config.toml
n_layer = 15
d_model = 160
n_head = 5
n_kv_head = 5
head_dim = 32
d_mlp = 640
vocab_size = 2048
activation = "gelu"
norm = "layernorm"
norm_place = "pre"
norm_eps = 1e-05
positions = "rope"
rope_base = 10000.0
rope_fraction = 0.25
qk_norm = true
attn_scale = 0.177
bias = "all"
tie_embeddings = false
parallel_block = true
init = "orth"
init_std_qkv = 0.052
init_std_o = 0.0
init_std_up = 0.052
init_std_down = 0.0
optimizer = "laprop"
lr = 0.00284
lr_mult_qkv = 0.5
beta1 = 0.9
beta2 = 0.99
lr_head = 0.00507
warmup_steps = 524
schedule = "wsd"
decay_fraction = 0.64
decay_shape = "linear"
final_lr_fraction = 0.1
batch_tokens = 32768
seq_len = 1024
doc_mask = true
train_tokens = 213000000
steps = 6501
dataset = "wikipedia_en"
Each number is 200 + 20 x the weight over its row's rms, rounded and kept within 0 to 999. Layers, rows and columns count from 0. The size before them is the row's rms in percent of the matrix's.

# layer 7 MLP down (transposed), 640x160, rms 0.11, rows 234-277, columns 80-159
082,191,198,224,200,203,202,181,208,188,206,186,165,201,176,215,223,203,223,223,232,191,213,187,207,195,194,169,189,217,222,223,239,184,213,208,211,181,205,224,192,196,195,208,185,203,192,212,205,187,246,150,166,201,188,182,171,214,190,199,202,161,185,177,179,215,173,180,176,180,218,191,220,189,191,203,212,180,197,201,221
114,207,164,232,205,213,177,184,186,222,228,200,182,177,229,192,204,189,203,182,213,203,210,180,156,184,196,183,226,202,233,251,226,197,213,179,222,233,216,163,187,177,208,186,216,199,187,167,226,205,195,193,173,198,212,226,150,177,208,186,199,182,186,223,202,210,198,187,209,243,216,216,192,187,190,195,220,194,210,188,194
092,189,200,217,198,176,219,193,181,184,200,199,204,209,241,193,225,164,191,214,221,237,223,199,168,222,212,172,207,216,199,187,204,235,192,190,209,206,174,214,196,192,222,176,168,187,189,237,157,202,207,201,205,189,216,232,221,196,203,183,212,153,196,259,173,199,178,227,183,175,176,156,191,224,209,211,196,222,200,209,207
115,238,184,197,213,217,212,223,190,166,188,200,177,179,230,181,207,215,194,196,212,209,171,178,220,171,201,178,207,202,224,182,197,222,215,211,181,226,193,195,189,202,227,190,197,207,180,174,163,240,221,238,219,176,217,206,213,238,197,220,196,232,194,191,172,212,189,206,212,177,205,178,215,225,218,185,172,188,221,204,198
091,213,189,211,184,208,234,224,205,201,181,187,210,208,217,174,159,244,229,200,215,187,247,179,197,195,212,207,231,210,207,172,230,203,204,189,204,176,187,220,170,196,214,178,173,198,172,173,225,230,190,202,203,166,220,213,224,218,184,158,232,229,218,210,200,210,219,198,185,159,192,194,201,146,210,196,182,221,212,172,207
116,177,185,166,243,186,203,244,181,198,153,163,189,164,217,205,194,189,215,213,202,208,210,195,160,243,225,213,207,200,242,222,198,187,216,187,185,218,207,215,202,201,220,177,173,204,222,209,213,184,205,203,186,196,190,195,208,206,223,171,222,191,208,193,176,178,214,195,235,215,203,202,244,236,208,242,213,211,198,203,211
100,217,199,214,241,168,211,183,211,185,188,215,216,175,169,183,252,204,167,234,226,205,173,229,204,213,217,188,212,205,185,169,169,200,178,195,173,198,167,205,201,212,216,222,189,217,191,163,213,195,221,177,197,207,199,218,178,228,217,203,209,200,172,193,196,220,202,226,240,200,215,223,214,198,148,200,197,190,192,209,229
113,218,195,191,177,198,192,227,168,213,259,187,197,232,213,180,223,193,222,205,189,164,167,200,214,202,190,224,208,180,229,173,226,222,189,185,167,188,242,200,209,187,199,161,219,199,190,211,187,211,192,235,179,232,190,207,210,214,172,223,208,196,218,189,186,215,166,179,184,173,214,202,219,211,232,203,184,211,187,169,201
095,199,187,168,197,207,225,201,207,197,200,230,184,214,200,215,180,237,204,192,197,243,195,181,206,183,199,253,194,192,214,159,216,210,217,188,194,189,198,200,171,210,201,198,212,182,231,187,205,194,204,190,240,191,206,190,182,171,210,192,195,195,173,180,200,206,215,168,225,228,193,219,208,208,215,184,203,186,208,183,205
116,205,166,217,190,210,206,220,222,190,203,187,204,192,222,198,208,162,197,226,190,212,176,181,167,194,215,248,177,194,213,208,172,201,214,208,176,180,197,161,216,194,204,200,157,207,216,217,237,202,204,215,173,165,194,203,217,213,190,167,207,175,224,210,222,234,213,188,211,221,231,247,182,238,171,192,223,182,244,220,238
092,210,221,222,181,204,207,202,166,214,175,202,191,210,197,196,176,212,227,175,187,213,171,174,206,190,177,214,233,160,183,211,171,206,189,208,209,238,222,247,194,192,173,187,189,217,194,197,207,201,210,191,216,207,198,238,197,240,221,195,203,156,198,195,202,187,221,176,228,234,169,178,205,229,212,175,178,233,204,203,202
119,219,223,215,199,226,184,183,210,209,223,220,184,194,206,202,222,218,216,161,193,216,162,236,164,209,213,212,227,208,203,191,186,184,200,177,201,183,217,163,200,166,180,179,219,164,196,218,213,218,230,175,185,192,196,189,206,195,202,192,201,181,191,168,195,200,213,183,182,167,208,209,180,188,213,185,193,151,209,182,239
090,179,169,205,229,212,195,222,193,231,178,219,228,237,232,198,203,196,178,209,187,223,190,177,183,241,200,169,208,237,179,177,216,178,200,171,197,198,173,200,170,208,202,194,219,213,212,215,204,233,231,174,186,188,175,239,202,188,210,203,164,223,218,232,190,167,228,183,190,211,166,183,208,205,211,203,214,221,185,216,242
112,203,202,206,163,183,185,209,187,224,228,208,187,171,204,200,199,193,218,189,161,198,190,174,168,239,175,201,203,209,210,205,223,165,224,227,183,205,212,188,198,231,261,163,180,189,186,222,217,223,186,214,232,204,239,211,230,186,216,207,182,162,232,194,195,227,181,199,166,216,203,210,225,183,177,159,220,213,174,206,213
105,199,220,184,209,172,220,205,187,170,214,162,189,210,185,204,200,220,170,192,208,206,207,179,223,191,178,209,208,217,249,207,244,190,220,203,216,206,184,193,210,189,178,199,179,196,164,219,205,219,196,189,242,196,177,194,224,153,189,171,218,212,181,212,164,196,186,217,220,187,188,169,189,178,254,250,208,224,219,227,242
100,185,204,177,191,235,181,204,216,200,215,170,194,217,195,225,216,222,234,234,175,184,214,207,184,194,234,198,158,201,219,190,180,226,210,194,187,204,189,182,228,240,211,204,222,191,257,193,207,188,201,204,220,210,193,181,218,209,170,210,223,217,169,223,197,188,227,169,223,198,210,212,193,178,171,192,192,236,213,223,221
110,205,194,179,208,212,173,213,187,194,202,179,208,203,172,193,176,222,204,177,182,206,222,220,190,192,192,220,212,212,206,221,168,185,176,194,180,196,180,240,201,219,201,203,203,235,159,212,206,216,186,226,232,173,171,195,197,216,191,206,194,235,209,234,216,182,196,170,236,228,227,205,208,211,184,219,219,154,241,194,205
101,216,206,189,207,188,198,195,178,213,194,189,229,187,188,201,211,189,177,206,215,178,212,190,192,196,209,187,242,188,210,248,205,188,189,228,168,220,176,177,169,238,211,232,199,187,221,204,192,195,188,228,202,181,207,182,205,225,208,209,195,216,168,188,188,203,175,229,200,205,210,226,217,190,180,225,169,174,199,207,213
090,179,224,227,212,193,195,212,195,223,197,199,242,208,206,220,201,205,196,217,199,177,204,207,188,192,233,249,179,171,193,197,189,195,185,193,173,207,204,177,207,212,168,215,193,228,199,225,207,224,214,161,237,212,202,173,174,255,199,210,219,231,197,214,160,219,211,197,182,171,184,213,222,196,187,192,190,189,184,222,214
078,197,245,197,179,204,193,198,213,210,199,188,202,196,214,188,207,182,179,204,227,209,241,193,175,220,177,141,206,206,222,185,203,215,235,228,217,235,198,213,203,187,176,181,220,202,235,190,209,241,165,169,180,177,198,203,193,179,220,195,213,202,219,180,215,236,213,178,194,226,203,158,184,200,192,205,211,234,224,159,222
096,205,230,229,196,208,212,207,212,213,185,200,188,195,199,203,204,192,200,200,186,202,170,175,213,199,179,189,219,202,199,247,182,241,201,221,172,217,155,213,182,184,187,206,190,226,186,199,174,222,212,237,215,238,194,188,165,201,182,224,190,213,218,216,202,198,195,185,195,167,199,209,189,183,183,168,161,209,169,207,175
128,179,220,179,165,219,187,221,234,217,220,221,193,198,204,185,191,208,233,201,200,155,181,192,181,175,179,188,198,208,200,161,175,190,210,184,220,196,212,228,210,161,201,178,191,188,186,200,218,203,211,189,173,188,205,192,238,177,191,217,213,193,201,247,184,183,203,201,196,189,187,183,239,183,217,200,208,195,180,190,185
104,176,196,194,191,195,204,200,214,178,217,194,217,247,215,222,189,208,182,185,209,185,222,201,224,186,222,197,174,160,208,184,223,222,240,225,186,168,217,194,188,194,195,196,178,222,210,159,177,189,205,203,230,177,198,199,202,183,194,206,203,187,192,192,182,170,211,206,186,209,221,218,178,204,217,195,171,216,232,179,196
106,230,176,196,162,186,203,214,180,192,171,223,234,223,202,195,215,163,191,215,205,233,213,199,220,154,209,205,186,182,212,190,185,184,188,220,223,192,215,194,185,198,179,200,201,161,183,238,194,219,208,181,196,192,191,199,234,218,198,186,183,219,200,202,186,206,176,186,211,204,183,213,225,173,218,186,196,184,196,231,174
103,231,209,179,219,189,203,233,217,201,196,183,200,181,197,199,212,248,206,214,145,169,227,171,179,154,227,202,223,233,178,174,190,219,174,238,200,211,203,170,194,214,184,182,210,214,208,218,182,199,194,165,189,180,202,202,208,216,210,216,199,251,177,202,212,208,202,176,205,203,174,185,207,202,186,193,202,203,180,216,242
095,214,187,192,211,223,184,176,197,217,210,175,148,203,195,226,211,168,189,202,222,203,209,204,222,156,191,185,163,203,207,156,217,178,204,203,160,194,206,204,207,166,146,196,189,221,194,193,191,214,216,194,177,228,179,178,208,208,191,221,169,208,216,191,191,213,226,225,212,146,181,191,192,240,225,183,211,176,188,180,196
084,210,212,183,202,174,219,192,220,181,206,185,223,212,201,168,201,201,212,182,206,175,229,230,190,211,195,231,179,191,215,211,190,193,173,221,191,201,235,196,210,205,221,246,172,180,201,215,195,166,211,208,216,158,224,181,181,211,208,127,193,180,218,224,203,215,195,168,176,212,205,173,225,195,210,228,167,233,222,185,196
109,187,195,215,194,198,223,166,193,181,178,194,217,197,186,214,205,213,178,218,199,211,182,200,170,218,206,223,221,192,195,222,170,168,210,221,152,212,206,184,190,195,181,217,175,208,190,207,235,203,196,196,154,207,193,214,243,224,200,209,247,147,209,223,231,180,158,183,206,215,179,189,204,235,182,202,195,223,230,158,214
101,178,181,170,187,214,202,226,183,216,196,218,212,212,195,191,168,199,214,157,186,210,229,234,190,225,229,180,221,223,188,215,161,225,209,188,207,218,208,260,191,214,205,219,236,209,209,200,217,166,161,180,185,209,192,214,172,183,202,197,183,195,135,229,162,195,197,196,189,227,200,209,196,243,175,213,187,244,215,181,204
116,228,216,192,219,203,184,250,183,184,219,192,208,159,210,202,206,221,196,204,185,166,175,233,226,195,191,180,168,197,204,203,193,216,223,176,219,200,229,203,219,181,208,198,221,207,182,183,200,207,197,172,246,196,206,208,209,205,180,200,188,166,207,171,206,204,166,212,163,165,207,211,192,232,222,221,187,178,195,204,213
092,228,195,194,171,214,193,168,167,186,216,200,155,198,188,193,184,233,178,178,190,177,178,198,219,216,182,207,193,187,192,213,208,199,195,194,217,211,231,226,176,236,236,205,193,185,257,201,199,177,165,234,220,219,189,165,173,215,183,211,155,208,173,180,184,204,204,200,206,200,223,199,182,195,228,179,232,221,214,195,171
103,168,174,194,193,194,206,199,201,196,214,198,222,189,198,227,233,228,195,201,200,221,219,168,197,178,229,194,211,205,201,202,210,201,225,200,191,189,183,222,206,202,157,183,147,216,191,173,233,209,203,190,177,177,174,233,211,200,206,196,193,195,186,194,239,198,212,192,189,198,161,200,210,182,195,195,183,203,206,233,197
109,198,206,221,221,158,178,204,180,191,195,162,168,189,210,189,206,206,167,189,197,185,196,176,182,200,213,205,218,240,218,227,201,167,180,196,216,231,223,206,191,176,202,223,172,187,196,198,171,204,240,179,192,183,195,212,187,230,193,167,238,186,208,212,212,200,197,217,186,208,174,169,228,231,194,199,184,203,178,220,214
093,197,181,226,195,194,211,215,176,236,159,186,193,204,222,168,164,189,203,194,237,223,169,183,189,225,223,161,218,193,198,232,199,189,186,202,177,210,213,210,197,173,209,226,203,237,189,213,206,196,213,199,228,224,214,182,199,191,180,186,195,183,213,157,192,223,169,139,225,185,187,193,188,213,191,209,181,195,201,209,167
093,195,195,187,217,183,213,197,174,218,206,203,227,218,205,220,228,170,205,170,211,205,211,219,204,195,231,184,205,146,201,230,172,223,173,210,194,227,190,196,202,204,199,204,203,227,207,182,180,237,204,213,212,207,183,213,183,228,161,266,201,162,197,188,216,218,183,203,198,167,227,192,190,203,202,190,179,235,177,178,164
118,195,204,205,231,198,171,209,171,221,179,177,177,249,201,211,234,216,177,212,207,194,205,179,173,209,199,239,206,178,185,201,175,189,196,226,226,195,174,222,138,194,201,221,219,165,168,203,212,226,206,229,209,154,201,184,233,215,194,203,224,168,184,161,212,198,223,200,201,205,196,195,194,173,211,197,220,142,202,194,200
083,233,195,215,222,191,236,205,194,159,182,192,181,227,216,205,212,226,172,210,199,207,197,177,221,191,215,224,201,199,196,210,211,192,179,214,180,185,187,178,198,235,197,220,216,223,151,210,217,188,220,179,203,226,189,201,191,222,197,236,207,188,186,206,219,193,202,187,225,179,194,221,205,192,198,164,191,173,202,198,217
102,204,198,196,182,210,196,191,222,218,208,156,180,187,231,169,183,193,239,174,188,185,220,199,189,208,202,188,183,190,178,204,178,206,220,189,205,235,234,223,190,181,185,260,184,236,254,220,202,209,196,176,215,211,186,206,222,190,189,209,188,180,217,211,215,202,227,193,198,190,203,189,204,197,191,229,210,228,189,206,201
144,182,184,190,203,192,209,204,231,193,186,213,187,198,194,195,227,220,207,173,222,222,192,175,195,217,207,228,179,220,182,172,213,214,191,224,178,176,175,214,214,218,210,194,211,217,167,231,177,161,196,219,209,186,188,220,199,166,221,216,171,201,218,226,210,203,206,217,191,190,194,200,215,173,202,168,222,201,161,203,217
104,212,214,189,200,228,216,194,209,221,220,173,184,206,204,178,192,161,214,139,172,173,219,184,210,202,199,192,196,202,192,193,180,215,236,198,204,189,189,237,225,215,193,207,173,210,156,246,193,194,190,181,172,229,217,244,218,228,187,176,196,216,196,203,197,185,172,187,201,229,218,195,189,219,180,220,186,173,198,184,215
088,177,199,195,209,185,191,184,195,185,212,194,221,235,236,192,213,181,213,216,209,213,183,205,162,244,179,225,163,187,198,166,206,227,197,211,195,199,198,231,210,185,175,172,207,218,250,198,231,193,191,214,175,221,228,211,234,175,158,205,214,200,200,216,213,220,207,245,159,197,205,211,201,176,227,206,193,214,190,193,203
086,184,189,223,166,209,204,177,183,180,180,166,180,177,212,200,206,210,190,219,177,191,237,195,223,222,214,186,209,207,181,203,203,200,230,236,213,201,183,208,177,227,192,235,228,209,217,181,220,214,207,196,172,200,205,175,204,204,195,177,244,204,196,165,218,206,173,189,200,215,206,209,184,174,224,197,239,198,205,168,216
087,206,176,216,168,216,189,194,201,210,190,165,190,208,191,185,203,158,225,169,204,205,191,238,174,222,200,213,195,211,188,193,189,195,197,199,213,232,189,190,166,241,181,178,226,205,206,192,231,174,171,213,210,178,205,210,193,178,241,201,185,161,195,179,219,207,175,172,228,213,190,199,205,172,190,184,214,197,225,200,173
116,225,208,195,212,169,213,182,185,190,225,191,174,158,163,202,175,218,204,207,195,221,210,214,208,189,173,205,200,213,252,217,189,191,193,203,193,209,225,158,187,191,179,160,188,189,163,208,193,189,197,217,189,214,239,173,242,232,204,192,174,208,170,175,218,193,237,188,216,184,209,213,201,228,224,222,242,186,217,195,196
# layer 7 MLP up, 640x160, rms 0.122, rows 235-278, columns 80-159
101,189,215,187,196,212,196,224,203,191,214,200,199,176,197,241,194,167,188,179,215,211,188,202,151,207,211,182,225,158,186,191,194,209,200,210,195,217,222,165,231,172,230,222,200,176,174,217,198,206,183,238,198,165,174,192,188,204,214,186,203,199,194,200,214,187,210,202,198,175,242,217,228,215,212,202,208,205,198,204,150
096,224,215,171,208,187,192,198,198,210,204,168,216,220,188,218,181,241,187,165,213,210,180,200,241,166,198,231,213,214,196,201,209,198,174,190,234,214,220,187,194,183,206,220,222,194,191,192,193,234,173,216,190,181,189,171,169,183,228,220,199,202,202,162,224,191,198,189,194,234,215,239,184,178,167,202,200,207,216,178,156
110,221,181,189,220,202,197,197,180,202,183,224,192,223,167,220,188,179,218,215,195,186,203,174,230,200,170,216,182,198,144,208,195,167,189,189,227,155,214,184,181,171,237,225,201,196,180,214,219,167,194,202,190,220,158,217,204,170,189,195,205,171,196,218,192,196,205,181,191,215,209,225,229,201,169,151,204,196,177,170,177
096,171,230,197,179,144,203,171,162,210,198,191,195,192,184,249,224,162,201,226,212,175,194,210,221,213,205,212,211,189,201,205,186,183,174,213,215,190,179,209,232,158,215,196,184,189,198,207,184,197,213,187,208,227,184,212,165,204,233,197,179,163,195,186,207,207,190,189,185,195,231,196,182,236,194,176,212,204,203,229,194
108,213,205,203,189,181,195,192,203,204,228,163,198,199,178,205,167,153,204,174,189,203,195,203,206,168,226,220,175,219,202,215,193,185,184,179,172,223,203,208,172,185,186,217,178,164,185,205,212,231,200,224,221,186,233,239,207,212,191,180,149,161,183,197,199,200,241,243,189,203,203,194,204,197,207,183,213,192,184,218,189
101,189,183,171,201,217,208,204,210,165,206,180,201,175,186,229,191,164,217,191,206,167,209,192,164,169,213,232,208,183,179,257,222,170,177,161,182,170,213,192,212,188,185,226,204,196,190,202,231,212,172,199,210,213,180,197,189,220,219,176,185,214,218,210,235,168,197,196,213,177,214,194,206,168,169,171,217,202,197,195,203
109,222,202,208,213,225,207,216,213,214,170,177,202,220,201,213,176,170,213,186,250,179,224,194,201,203,179,215,196,203,178,244,232,204,183,183,220,215,234,195,216,163,230,221,190,186,159,187,214,201,183,203,183,205,241,210,193,187,215,222,223,184,203,229,225,202,203,194,208,177,214,201,216,237,178,190,189,183,176,221,201
098,197,190,198,239,180,175,184,205,230,202,186,188,210,201,177,176,169,215,226,187,194,210,209,169,204,224,211,204,175,188,192,201,223,225,219,202,192,229,216,183,204,226,193,241,124,196,206,199,196,212,248,189,208,168,207,186,189,204,231,167,204,211,203,185,218,214,198,206,219,202,171,216,194,191,185,210,173,197,205,199
112,204,234,225,204,150,213,184,204,199,192,181,210,222,189,206,204,186,218,179,223,206,199,214,194,191,188,216,193,188,192,200,187,170,162,148,241,193,193,186,199,190,179,228,203,203,169,202,179,209,215,194,229,194,191,190,163,204,211,203,189,174,214,208,211,206,190,240,184,172,200,153,210,194,201,182,219,199,170,214,238
099,185,218,224,217,213,204,207,182,220,194,208,231,225,216,177,192,218,200,214,175,186,225,197,169,197,206,174,187,227,207,184,223,180,214,195,210,172,252,201,184,204,231,196,214,162,176,185,199,222,177,209,194,210,188,174,160,184,221,166,179,181,200,223,181,217,203,259,181,187,201,178,182,202,188,192,222,188,218,196,210
110,225,186,167,208,215,184,183,209,217,202,195,223,200,186,237,186,216,175,196,217,198,174,216,210,174,201,224,157,175,203,219,226,200,208,197,210,184,186,186,205,193,218,204,199,206,189,210,215,219,217,255,177,184,184,199,165,219,214,174,208,183,217,230,215,230,206,173,184,206,206,203,203,195,161,172,187,196,183,217,195
098,195,231,192,176,180,145,194,194,185,190,210,196,204,197,213,195,186,206,206,208,200,174,208,206,181,241,184,232,207,168,191,174,216,199,175,208,208,213,200,234,224,235,203,187,167,179,212,181,214,211,201,215,201,209,182,175,189,202,194,166,186,206,161,189,211,235,189,170,164,203,170,172,198,203,201,209,198,196,196,201
110,197,162,227,219,198,224,191,205,193,220,168,193,214,217,212,177,171,170,161,226,204,208,196,165,235,175,211,199,184,176,199,233,157,183,218,194,191,226,177,236,186,198,207,168,161,189,202,179,203,181,212,211,196,203,182,204,183,215,186,191,185,190,215,210,184,228,212,186,205,225,163,207,223,186,204,200,191,201,173,180
107,186,209,214,205,169,198,189,207,198,213,207,172,233,205,230,212,199,199,197,221,197,218,181,171,188,205,267,195,227,179,195,226,205,181,197,229,190,191,188,185,191,193,185,211,216,188,190,199,230,198,186,221,185,185,195,165,209,212,179,130,158,231,194,217,214,186,210,180,201,213,166,196,206,201,185,214,171,188,200,207
101,197,169,225,200,204,195,188,209,233,191,179,223,216,184,178,186,197,194,216,210,183,223,233,169,174,193,218,223,189,189,156,210,180,217,204,208,172,207,208,199,188,190,232,196,186,200,219,240,186,216,209,227,189,215,212,218,208,242,176,198,188,191,185,228,194,209,202,169,190,185,222,201,178,180,202,215,202,173,216,197
108,222,202,179,224,169,251,173,175,189,192,179,206,227,171,206,187,155,199,200,211,201,211,230,217,206,199,219,169,209,206,221,223,193,216,155,205,200,231,206,221,210,211,219,206,187,207,223,211,205,225,201,189,211,201,219,195,175,232,201,177,190,210,203,174,228,204,213,161,234,225,171,188,171,204,185,213,195,183,240,177
100,176,197,204,197,193,200,206,190,199,207,186,252,213,200,212,167,184,221,193,227,212,187,194,165,186,205,204,190,218,182,196,184,189,184,177,217,205,196,226,264,195,211,183,227,180,177,197,235,174,198,193,224,177,184,264,208,212,236,192,218,187,214,211,195,204,229,174,206,194,235,205,202,231,172,207,194,198,200,195,168
093,216,201,192,209,205,225,169,195,193,204,243,206,188,189,237,179,211,198,183,208,232,171,188,164,202,220,205,166,197,183,214,226,180,169,199,194,246,206,194,224,163,199,193,209,176,195,217,175,225,202,189,186,216,184,225,187,211,213,225,177,197,176,201,190,173,230,212,191,178,167,222,205,213,178,200,188,218,194,220,238
086,208,175,210,188,209,213,186,151,181,197,228,163,178,201,204,194,204,202,175,200,176,183,213,239,193,223,250,202,214,187,238,178,210,183,131,179,193,193,202,205,202,243,214,175,189,196,179,180,193,233,219,222,201,236,196,205,216,203,205,151,213,234,191,151,197,185,198,218,209,182,211,233,195,192,187,199,212,172,195,219
099,204,205,214,213,196,179,207,189,214,210,196,191,180,184,177,187,215,206,164,188,207,206,202,165,174,249,209,218,207,190,157,179,172,233,186,201,168,209,200,168,206,198,220,229,170,198,233,214,213,190,226,199,198,207,226,200,160,211,205,192,164,204,209,195,185,223,191,186,225,203,167,211,192,212,173,223,205,207,194,205
106,200,192,223,195,184,199,178,172,198,219,198,217,202,194,218,175,203,196,182,235,195,200,189,222,187,226,210,196,184,199,203,208,194,181,200,218,198,208,168,213,164,226,183,185,183,192,186,194,244,192,178,194,163,193,200,203,210,205,189,201,205,180,215,180,159,224,206,202,210,212,150,255,169,214,175,180,202,184,213,196
106,200,239,184,216,208,191,182,217,181,209,196,171,216,197,227,188,225,196,236,197,196,230,164,188,194,170,215,173,208,199,222,177,176,196,193,219,193,202,170,233,177,194,201,177,179,190,211,207,228,221,199,222,226,216,176,167,213,185,206,195,212,197,191,213,212,230,226,209,228,191,185,197,186,217,195,203,191,210,205,201
101,224,217,209,195,199,172,187,197,216,197,204,184,194,178,211,174,185,221,206,182,174,234,171,204,228,202,223,205,155,192,176,224,198,197,187,205,203,195,182,201,228,196,188,234,183,197,211,204,188,212,210,239,164,210,161,186,180,224,231,234,192,217,226,206,193,222,193,212,232,216,193,176,215,180,180,212,180,215,162,181
106,187,222,223,196,191,222,180,239,210,181,169,173,213,188,175,191,180,221,171,220,200,183,215,167,182,223,209,186,208,192,182,233,194,228,181,222,194,185,170,221,220,192,213,229,190,198,197,217,212,202,198,222,191,192,218,203,163,234,200,203,180,199,227,196,215,198,229,205,193,236,207,194,195,215,207,210,205,182,191,181
100,159,210,197,216,231,186,196,181,220,197,181,182,228,169,195,195,159,202,188,209,159,208,195,177,166,215,210,202,245,209,204,210,173,216,207,219,171,181,210,186,197,223,196,177,199,186,225,210,202,202,198,210,180,202,198,202,184,230,181,206,207,214,222,229,222,217,183,190,218,201,200,203,227,175,194,200,213,191,203,220
089,211,199,221,184,213,209,213,195,196,183,216,193,195,176,185,196,219,183,221,182,224,180,169,205,198,191,207,170,210,183,183,221,225,214,151,230,199,174,178,208,226,197,214,240,203,187,217,144,228,203,207,199,206,214,233,211,187,191,237,218,196,225,222,203,193,212,192,178,200,189,206,145,234,211,200,224,208,201,212,243
104,213,200,212,218,206,223,221,186,206,201,206,212,221,193,217,160,169,217,205,177,214,195,204,191,167,199,208,173,191,196,240,213,175,204,207,204,219,207,201,225,164,229,217,192,194,173,211,190,211,186,177,175,204,228,197,180,206,173,184,195,156,228,197,219,217,213,217,221,167,204,218,199,220,178,188,236,190,159,237,191
106,168,176,215,195,198,205,195,181,210,182,210,190,227,201,189,194,205,226,199,186,191,210,234,211,171,230,223,174,183,169,232,212,158,206,173,195,187,214,170,215,191,202,214,162,194,190,193,233,200,205,188,229,196,194,230,200,177,249,208,181,151,216,200,195,200,240,220,226,202,222,194,219,172,194,181,196,181,166,224,188
108,229,200,214,176,243,196,190,192,204,200,207,192,198,163,217,188,202,230,164,208,203,213,195,193,196,147,211,231,181,188,193,188,180,174,204,196,204,222,239,194,198,171,213,227,159,191,196,191,210,200,204,185,193,175,219,225,170,213,208,200,225,227,195,180,202,215,212,202,170,202,181,222,221,220,203,222,203,188,205,171
095,170,199,233,230,183,189,240,235,174,179,204,246,192,204,226,190,179,211,219,213,208,201,190,191,188,212,193,195,195,183,188,164,204,215,190,221,164,192,162,204,193,178,200,195,214,190,197,251,188,230,199,179,187,199,238,180,207,240,211,219,191,221,221,194,220,207,209,188,182,225,195,211,182,190,204,165,210,200,246,210
109,199,233,227,210,218,211,205,200,198,181,209,195,213,178,189,171,188,242,221,190,203,200,207,191,185,234,252,167,187,196,204,162,186,170,183,187,204,219,229,177,180,200,237,218,212,201,205,252,199,187,196,194,201,186,200,180,189,187,202,212,182,219,176,160,213,219,209,210,170,200,213,205,203,176,178,244,192,187,200,211
107,209,211,224,150,176,194,199,233,157,217,248,172,206,192,235,224,182,199,216,216,236,185,212,201,199,181,210,178,183,151,191,183,181,176,176,211,175,179,202,190,199,216,233,197,191,197,219,202,206,190,232,220,195,187,198,214,199,209,215,221,175,210,170,185,260,202,214,167,205,220,189,244,209,211,164,196,181,188,221,211
099,206,202,208,217,200,215,175,186,216,225,174,182,237,176,201,199,201,181,230,196,166,219,197,233,157,199,260,200,192,204,201,194,200,234,151,207,196,207,210,198,200,204,211,206,195,213,182,191,232,185,210,201,224,185,227,212,200,230,210,157,190,215,182,210,239,183,207,200,198,228,203,233,151,181,181,219,185,172,168,175
099,195,202,188,190,207,198,157,189,211,184,224,221,233,219,165,170,190,177,223,174,196,178,226,181,196,216,189,196,237,185,165,178,179,171,208,210,210,233,227,190,180,206,190,240,178,181,245,227,220,180,207,178,192,190,213,175,158,246,192,171,193,199,197,208,198,213,203,196,192,223,190,194,214,204,208,219,182,186,199,194
110,188,225,208,201,234,172,175,179,234,181,185,209,219,185,199,162,174,183,204,198,229,169,195,167,202,201,229,182,166,211,204,217,210,208,182,191,188,240,163,169,194,205,237,205,176,162,205,219,193,183,246,237,183,195,166,219,201,208,202,179,188,202,236,198,187,211,207,198,202,205,203,205,213,223,175,217,185,194,176,201
091,171,223,192,186,188,164,210,191,209,181,213,219,182,175,190,151,210,200,192,201,144,212,229,189,199,217,188,205,174,192,186,232,189,220,226,196,198,248,193,243,197,228,180,220,160,192,213,190,208,161,192,203,176,199,190,218,204,202,182,170,202,224,191,186,221,224,217,189,212,185,163,218,191,262,189,218,171,202,195,182
102,252,165,214,198,154,159,204,192,219,195,193,208,214,174,225,195,194,225,171,194,215,200,203,212,205,176,192,205,176,203,214,180,204,199,207,209,218,193,185,262,191,223,165,168,164,170,217,207,209,196,176,183,198,193,196,180,197,228,226,200,192,247,220,201,218,179,216,201,204,228,190,208,216,213,212,189,187,185,142,200
118,208,188,188,208,221,192,159,170,203,215,188,179,219,192,184,175,222,228,221,181,162,192,195,205,175,206,266,183,197,207,222,163,191,186,175,202,192,185,214,235,175,200,193,230,221,188,209,193,228,191,203,178,192,184,178,182,198,212,205,168,155,203,199,233,214,227,218,194,181,209,205,224,176,175,189,244,195,184,227,194
103,201,179,216,165,165,158,200,209,189,186,205,211,214,196,197,191,193,221,177,195,187,202,236,197,186,189,182,206,152,182,174,178,211,215,186,191,203,195,228,224,194,222,199,218,172,191,219,213,207,205,180,225,168,208,196,200,210,231,168,161,162,212,204,193,206,240,188,192,195,202,200,252,186,221,215,205,179,220,213,152
097,243,205,220,201,197,185,171,178,220,213,231,224,210,156,251,202,203,201,195,169,187,224,168,214,165,213,192,200,212,192,221,144,195,185,202,198,201,235,173,185,194,194,210,208,199,192,184,194,229,201,187,204,180,165,201,216,217,229,182,178,206,225,206,191,200,207,213,219,213,184,204,237,225,156,191,240,197,194,216,219
086,219,192,172,224,201,204,230,215,243,224,216,192,209,177,198,194,188,212,189,214,244,162,183,167,178,220,214,192,188,220,218,213,191,189,182,206,180,213,201,212,185,198,201,190,199,209,241,161,217,183,186,205,207,199,192,174,201,208,196,151,196,207,248,192,210,206,212,209,173,216,191,221,218,152,183,186,205,217,227,188
092,195,219,217,175,186,191,174,183,158,204,272,183,201,199,204,190,211,186,221,197,208,197,171,241,225,189,200,230,227,182,181,195,195,186,218,216,216,189,213,177,188,228,219,195,205,198,203,194,223,212,184,176,221,193,216,195,205,203,235,203,203,199,211,184,225,210,208,191,208,203,175,181,218,213,207,206,206,181,226,199
112,217,231,190,160,209,177,211,208,225,181,200,180,187,184,217,176,179,225,203,202,185,226,199,167,194,188,194,216,169,208,182,230,217,184,197,219,181,234,190,205,193,173,180,199,172,164,227,170,183,183,220,183,191,191,186,227,194,225,217,202,241,188,213,179,204,217,181,198,181,198,190,235,200,234,199,230,201,225,177,172
105,183,174,195,206,168,197,201,186,175,172,217,204,209,146,183,147,211,196,228,209,209,203,230,175,205,212,171,204,190,184,198,200,184,249,218,206,196,211,208,234,176,209,199,182,183,182,201,155,204,185,214,223,178,197,197,208,218,201,178,185,186,222,202,200,187,203,194,204,166,212,212,228,189,186,188,241,188,181,207,180